python train.py --hidden_size=512 --num_attention_heads=8 --num_key_value_heads=8 --intermediate_size=1536 --norm="layernorm" --norm_place="pre" --positions="rope" --rope_fraction=0.75 --extras=["local attention windows", "shifted keys", "gated attention", "exclusive self-attention", "capped logits"] --init="uniform" --init_std_o=0.0 --warmup_steps=570 --final_lr_fraction=0.0 --batch_tokens=131072 --doc_mask=true
Each number is 200 + 20 x the weight over its row's rms, rounded and kept within 0 to 999. Layers, rows and columns count from 0. The size before them is the row's rms in percent of the matrix's.

# k: layer 6 attention key, 512x512, rms 0.047, rows 114-127, columns 64-127
# q: layer 6 attention query, 512x512, rms 0.0473, rows 115-127, columns 64-127
# v: layer 6 attention value, 512x512, rms 0.0409, rows 64-74, columns 64-127
# o: layer 6 attention output (transposed), 512x512, rms 0.0396, rows 64-74, columns 64-127
k114,107,217,214,194,220,219,177,192,192,218,195,195,197,224,191,176,148,210,209,208,189,215,218,197,206,229,176,176,229,233,232,193,223,223,203,210,214,187,200,188,244,207,171,198,188,172,200,202,226,210,186,231,178,213,210,156,193,187,190,174,212,196,191,201,181
q115,078,171,196,201,179,231,189,237,211,216,226,200,206,184,200,174,225,184,181,198,213,210,193,222,195,206,221,234,200,201,235,235,177,192,204,193,176,206,159,209,199,201,197,192,186,226,222,223,215,192,184,210,167,194,223,210,223,150,182,204,228,201,189,221,210
k115,097,189,206,236,170,196,180,219,188,195,184,176,199,207,200,247,180,168,186,204,203,185,211,206,217,178,231,183,232,204,214,175,197,201,207,212,193,220,205,178,222,236,214,205,176,186,188,193,201,211,165,200,191,211,213,194,197,182,192,191,198,212,202,166,197
q116,087,183,164,208,213,177,189,194,237,222,180,198,181,216,204,204,224,190,235,209,193,173,205,174,187,224,217,197,208,179,183,212,195,178,181,214,188,174,205,213,196,207,185,204,173,237,221,182,206,193,210,167,221,243,192,227,206,219,173,188,183,178,231,213,196
k116,098,190,178,189,186,197,211,196,171,186,188,197,225,137,164,187,225,226,212,230,212,206,201,227,184,205,199,209,172,188,188,228,223,204,232,197,187,174,173,272,201,245,180,212,192,226,217,249,209,188,200,191,181,215,194,221,203,219,213,205,202,192,196,216,185
q117,085,180,261,151,216,226,208,233,219,176,187,205,221,196,186,188,199,216,179,214,201,223,188,170,204,183,173,221,197,190,210,230,193,203,188,176,156,207,219,217,186,216,185,206,198,179,238,182,207,223,199,204,201,224,253,193,232,201,217,200,160,182,193,202,213
k117,099,194,193,180,198,193,192,195,204,206,188,187,194,197,199,237,189,181,193,184,199,216,202,181,220,194,204,202,218,194,216,216,243,188,207,202,202,236,215,168,236,191,188,183,199,174,204,198,210,229,190,199,193,175,220,162,208,176,193,191,168,175,212,167,171
q118,098,219,180,226,203,224,198,202,185,229,197,213,190,261,206,187,161,227,161,213,219,171,217,183,205,170,168,193,198,190,171,224,166,188,199,230,238,146,213,181,183,196,181,177,184,192,230,218,191,187,224,196,255,178,189,190,182,218,196,186,247,211,196,185,201
k118,108,200,223,223,200,190,164,209,222,214,188,222,154,219,226,189,195,217,202,178,180,161,196,207,188,185,213,194,204,224,174,173,187,182,218,231,213,185,208,169,200,180,211,229,214,219,219,213,193,164,223,230,227,173,194,196,207,180,193,190,228,239,225,197,208
q119,075,238,171,225,179,177,201,187,220,229,204,200,161,205,197,203,195,217,232,180,214,182,181,197,175,219,217,167,213,184,166,181,226,184,196,202,213,201,217,203,233,193,188,227,185,181,198,217,213,223,198,185,234,209,180,189,183,236,190,207,194,205,204,186,176
k119,090,187,201,174,183,204,230,224,188,204,234,214,221,166,180,201,218,242,223,223,176,213,191,197,186,236,192,194,180,209,217,196,214,211,194,146,196,157,199,259,175,180,211,178,193,217,194,223,223,188,180,217,194,191,204,237,188,219,207,213,222,179,190,213,222
q120,090,175,207,199,201,211,194,239,202,241,225,170,167,180,177,226,200,184,234,184,207,229,192,180,186,215,200,209,179,180,215,208,185,193,188,206,216,222,170,213,213,201,177,205,239,197,174,213,215,152,175,226,196,173,222,172,194,207,169,185,173,192,234,189,211
k120,092,177,252,230,196,221,174,203,221,237,209,202,192,187,180,210,174,200,224,195,260,193,203,169,187,194,220,212,216,217,227,222,214,235,224,194,226,219,218,180,221,205,177,205,204,152,190,198,210,191,177,214,186,190,210,187,232,193,168,190,172,223,226,192,225
q121,096,219,170,193,182,214,163,174,253,221,190,224,193,204,222,197,193,211,223,216,209,197,200,174,217,151,192,205,230,247,219,173,211,222,172,221,192,176,192,180,195,202,182,232,153,204,202,185,203,186,222,205,223,189,207,209,168,213,193,232,187,211,197,181,194
k121,093,193,208,211,170,215,197,200,206,196,194,173,181,205,227,189,221,249,202,229,195,177,206,213,218,172,185,191,194,231,154,209,217,198,156,226,190,176,152,197,183,206,208,186,173,225,190,217,212,164,222,227,178,233,201,221,163,234,203,237,205,164,167,220,205
q122,105,189,189,186,212,183,211,187,247,205,153,194,191,195,190,209,219,201,205,189,168,214,225,174,205,177,156,230,201,210,204,193,221,205,186,165,181,211,213,206,181,225,159,205,196,213,235,186,207,212,177,212,191,239,217,203,198,188,202,234,150,165,215,224,221
k122,099,203,194,180,204,206,196,164,185,197,214,177,191,168,216,216,201,174,185,207,221,204,198,187,216,188,188,171,212,211,206,246,240,190,230,231,196,231,210,200,253,238,182,219,211,206,191,200,184,216,165,174,203,202,189,169,185,174,216,171,172,188,238,217,191
q123,096,202,169,151,227,184,184,210,179,177,224,208,216,210,189,160,204,210,180,179,196,205,214,234,201,194,219,194,228,202,199,205,216,220,239,203,198,241,167,180,185,208,204,213,209,185,221,232,201,219,193,207,204,167,184,211,185,203,178,224,177,216,173,219,236
k123,107,215,180,174,222,210,176,193,190,198,246,194,207,151,232,190,203,160,158,238,180,194,214,182,237,179,207,157,215,205,221,202,170,234,232,195,234,201,227,186,193,183,180,165,197,207,197,212,217,204,185,202,176,211,186,195,204,241,226,177,223,196,197,205,188
q124,102,206,227,235,199,179,203,185,152,189,181,189,192,203,173,181,206,198,196,217,197,200,181,202,174,206,190,185,194,183,187,203,197,195,206,187,202,228,203,208,196,190,213,210,184,220,213,189,207,213,209,188,184,214,195,210,180,218,186,213,168,198,211,214,183
k124,112,197,193,215,217,226,215,207,183,197,224,193,209,168,199,165,221,188,203,213,165,219,186,204,190,233,198,220,186,171,217,198,200,205,212,189,171,186,208,255,187,227,185,177,207,226,205,192,202,213,210,200,175,193,195,234,220,187,218,182,189,203,183,226,171
q125,102,188,197,176,224,167,200,212,182,227,194,221,177,218,178,181,189,216,228,156,233,210,198,188,211,203,186,182,172,189,172,269,202,188,197,196,194,189,199,205,203,187,184,206,205,190,214,204,226,157,169,210,215,154,197,196,210,195,209,188,178,230,193,226,205
k125,106,176,208,184,206,205,217,184,173,210,205,212,229,175,199,194,185,169,198,215,211,179,204,204,192,211,223,191,196,215,202,183,195,218,213,203,220,182,221,175,217,198,201,192,203,189,192,228,213,227,159,193,204,204,183,200,218,186,212,183,198,241,213,188,209
q126,110,187,187,179,204,186,220,209,207,217,196,192,153,193,200,196,186,214,208,184,191,195,194,209,220,248,200,218,216,213,162,203,185,159,197,165,243,206,218,226,220,206,189,195,218,171,215,187,254,218,196,232,200,172,229,205,192,194,214,225,214,195,198,182,204
k126,109,178,193,163,199,198,197,184,207,196,206,202,192,174,194,204,184,187,177,191,227,216,203,205,205,191,215,202,208,184,206,221,171,190,198,199,219,211,231,202,182,199,197,250,199,186,227,216,215,226,174,211,238,185,187,200,234,176,214,214,219,232,216,198,220
q127,104,210,190,171,216,181,178,157,199,197,211,211,209,191,224,191,159,190,194,202,212,223,174,189,215,167,178,135,184,208,218,208,220,188,202,199,180,176,215,210,219,169,198,173,190,192,177,204,177,191,217,168,165,215,218,184,195,190,176,161,193,195,212,184,196
k127,112,213,212,186,231,189,161,197,189,207,215,213,205,204,191,174,204,164,193,227,196,245,180,225,208,168,215,176,191,207,192,164,205,223,244,169,167,204,217,209,210,200,222,182,215,213,199,216,222,204,195,187,204,159,193,212,174,217,212,215,194,227,212,219,203
v64,093,207,191,204,193,214,212,195,222,215,208,228,198,175,192,173,179,216,233,182,199,187,192,215,213,204,198,223,194,187,190,228,212,247,181,168,174,170,206,157,184,172,217,220,212,168,220,228,168,190,217,209,196,174,190,178,240,193,185,214,223,191,216,191,233
o64,098,166,234,202,188,175,191,202,190,225,172,213,191,183,204,191,221,195,232,180,186,174,169,202,174,187,202,208,216,233,200,188,207,170,196,195,179,195,181,217,210,215,195,182,203,238,222,168,200,230,189,218,192,175,218,201,213,197,219,212,206,202,185,166,204
v65,088,214,244,224,190,217,230,165,191,193,220,187,184,188,171,185,179,216,230,194,203,226,186,189,209,170,213,227,182,200,214,199,216,186,177,201,194,191,172,162,204,193,174,186,175,145,204,234,198,207,206,198,170,212,208,211,195,195,229,201,214,168,187,194,197
o65,088,194,181,218,173,195,188,170,197,229,205,192,184,224,204,193,198,190,205,158,176,192,201,218,198,191,224,185,167,212,180,193,247,228,193,175,209,209,208,215,221,218,211,207,194,190,159,200,191,212,183,234,177,206,194,192,190,209,204,212,198,212,229,194,209
v66,092,224,181,220,222,227,215,153,230,217,218,215,185,217,226,201,236,223,236,196,205,209,204,236,179,186,221,205,189,206,183,219,187,185,222,213,180,218,205,189,197,211,237,218,210,221,205,213,189,193,215,211,236,166,197,181,226,247,177,211,195,199,175,205,226
o66,088,196,239,170,226,166,225,223,222,168,160,211,205,197,221,186,197,201,169,231,198,205,199,163,226,226,159,212,174,216,199,189,216,194,198,216,207,189,231,211,197,205,170,219,217,219,221,165,223,231,191,164,198,188,207,192,214,197,193,196,204,223,173,187,183
v67,091,181,192,220,197,198,187,206,174,179,220,217,163,227,191,184,219,178,222,204,227,219,201,198,221,199,240,171,219,220,191,215,192,199,203,223,202,162,164,213,157,161,202,218,174,206,205,198,220,192,211,249,212,202,234,204,197,229,213,196,185,179,198,182,207
o67,094,213,197,162,210,201,195,220,184,196,182,214,190,239,196,190,212,230,187,260,211,199,190,220,205,202,203,212,167,167,193,202,193,201,221,181,192,252,199,197,196,164,189,244,225,230,205,240,194,203,187,195,189,195,159,222,206,216,226,215,204,217,170,203,196
v68,096,183,171,209,196,229,219,202,199,177,214,208,209,190,216,197,180,199,236,165,200,203,211,214,202,180,188,215,211,172,191,222,206,210,191,206,200,220,188,210,190,190,194,226,232,231,211,209,223,207,211,202,209,178,195,231,220,190,191,220,185,190,194,183,193
o68,095,211,240,157,208,183,206,205,224,219,173,227,205,191,221,213,187,219,209,230,196,202,168,191,203,183,173,192,198,219,178,173,204,180,206,204,184,195,246,224,212,187,186,176,217,214,230,217,209,238,194,162,188,221,194,202,219,190,211,176,181,218,173,170,231
v69,087,163,197,187,213,211,203,187,213,201,180,202,171,205,184,218,203,178,180,209,215,175,197,228,213,182,208,202,195,222,197,204,231,217,170,188,186,169,161,177,207,197,176,197,196,160,159,197,192,207,175,200,188,235,194,216,223,204,226,193,198,200,176,191,194
o69,083,237,206,215,224,180,159,203,192,225,223,187,166,210,196,177,202,193,214,199,223,217,232,190,181,184,205,238,208,187,195,205,193,206,211,206,213,251,247,209,217,204,201,196,197,215,225,195,250,152,197,228,214,172,186,193,153,167,194,196,205,165,173,172,161
v70,085,223,206,147,213,176,181,187,221,197,187,193,198,213,214,210,188,163,194,162,178,187,202,209,187,165,184,185,223,166,188,232,190,218,178,201,181,222,217,245,188,194,203,204,222,188,173,180,199,235,176,179,191,216,230,160,193,208,171,227,185,215,191,207,205
o70,086,245,221,236,239,206,182,201,211,196,177,202,194,205,196,197,200,253,202,186,207,196,182,225,178,204,192,210,204,177,198,186,204,150,233,186,199,206,214,167,213,216,195,189,170,199,177,221,210,208,203,197,196,193,200,201,185,169,210,191,233,179,194,156,206
v71,092,189,197,196,197,200,195,141,208,182,239,215,201,175,192,223,184,187,220,193,167,201,186,190,190,180,187,214,202,193,193,188,222,180,187,191,207,195,191,172,186,203,208,184,188,199,184,197,191,202,194,163,225,173,207,213,169,208,200,198,196,183,208,205,195
o71,094,206,210,207,224,223,210,201,249,192,154,208,234,192,205,194,200,201,160,172,197,214,194,186,215,170,181,186,174,173,219,204,195,204,203,183,199,199,238,160,214,183,190,202,184,217,215,214,195,208,208,184,196,184,208,184,195,176,165,165,180,186,198,201,192
v72,097,184,189,190,185,176,208,145,224,219,180,177,199,245,211,206,230,227,217,220,216,195,229,190,218,213,190,197,204,176,193,203,181,188,223,212,173,198,189,191,237,227,203,200,206,212,183,215,211,233,178,223,171,237,203,201,203,200,188,192,175,179,213,185,219
o72,099,215,196,184,220,176,146,193,152,187,232,215,209,181,218,211,190,208,236,184,185,208,200,215,170,206,196,208,213,214,202,189,158,191,200,173,190,225,174,223,186,210,214,206,174,209,203,153,194,200,229,198,221,175,206,195,187,232,223,218,223,203,157,183,204
v73,090,189,189,182,197,195,227,192,202,164,213,201,212,240,200,202,203,231,207,207,253,201,203,226,176,175,211,180,197,208,203,205,182,215,208,223,185,214,198,209,189,212,214,202,246,225,206,160,174,211,209,207,177,207,197,180,233,215,199,182,166,210,187,184,193
o73,085,175,209,198,228,203,178,199,195,185,201,178,193,200,175,214,186,176,186,200,197,240,202,192,202,188,222,187,177,216,206,189,219,216,163,217,196,207,194,200,175,188,225,179,188,180,221,217,208,206,184,196,232,203,208,195,203,176,206,196,200,180,190,206,222
v74,093,186,184,205,213,198,194,173,176,208,185,199,186,214,185,225,206,199,170,182,184,227,216,193,180,220,207,184,193,187,195,201,226,158,210,165,206,222,226,213,236,226,188,185,162,212,198,249,186,228,218,189,243,175,211,200,206,191,203,222,235,211,223,192,200
o74,088,184,216,219,241,201,212,200,194,188,203,205,216,208,211,195,184,218,198,200,207,130,211,218,204,167,177,201,223,215,197,175,175,200,188,217,222,189,222,204,183,191,192,182,194,223,172,185,182,210,197,209,196,239,200,192,224,218,217,229,198,212,184,210,187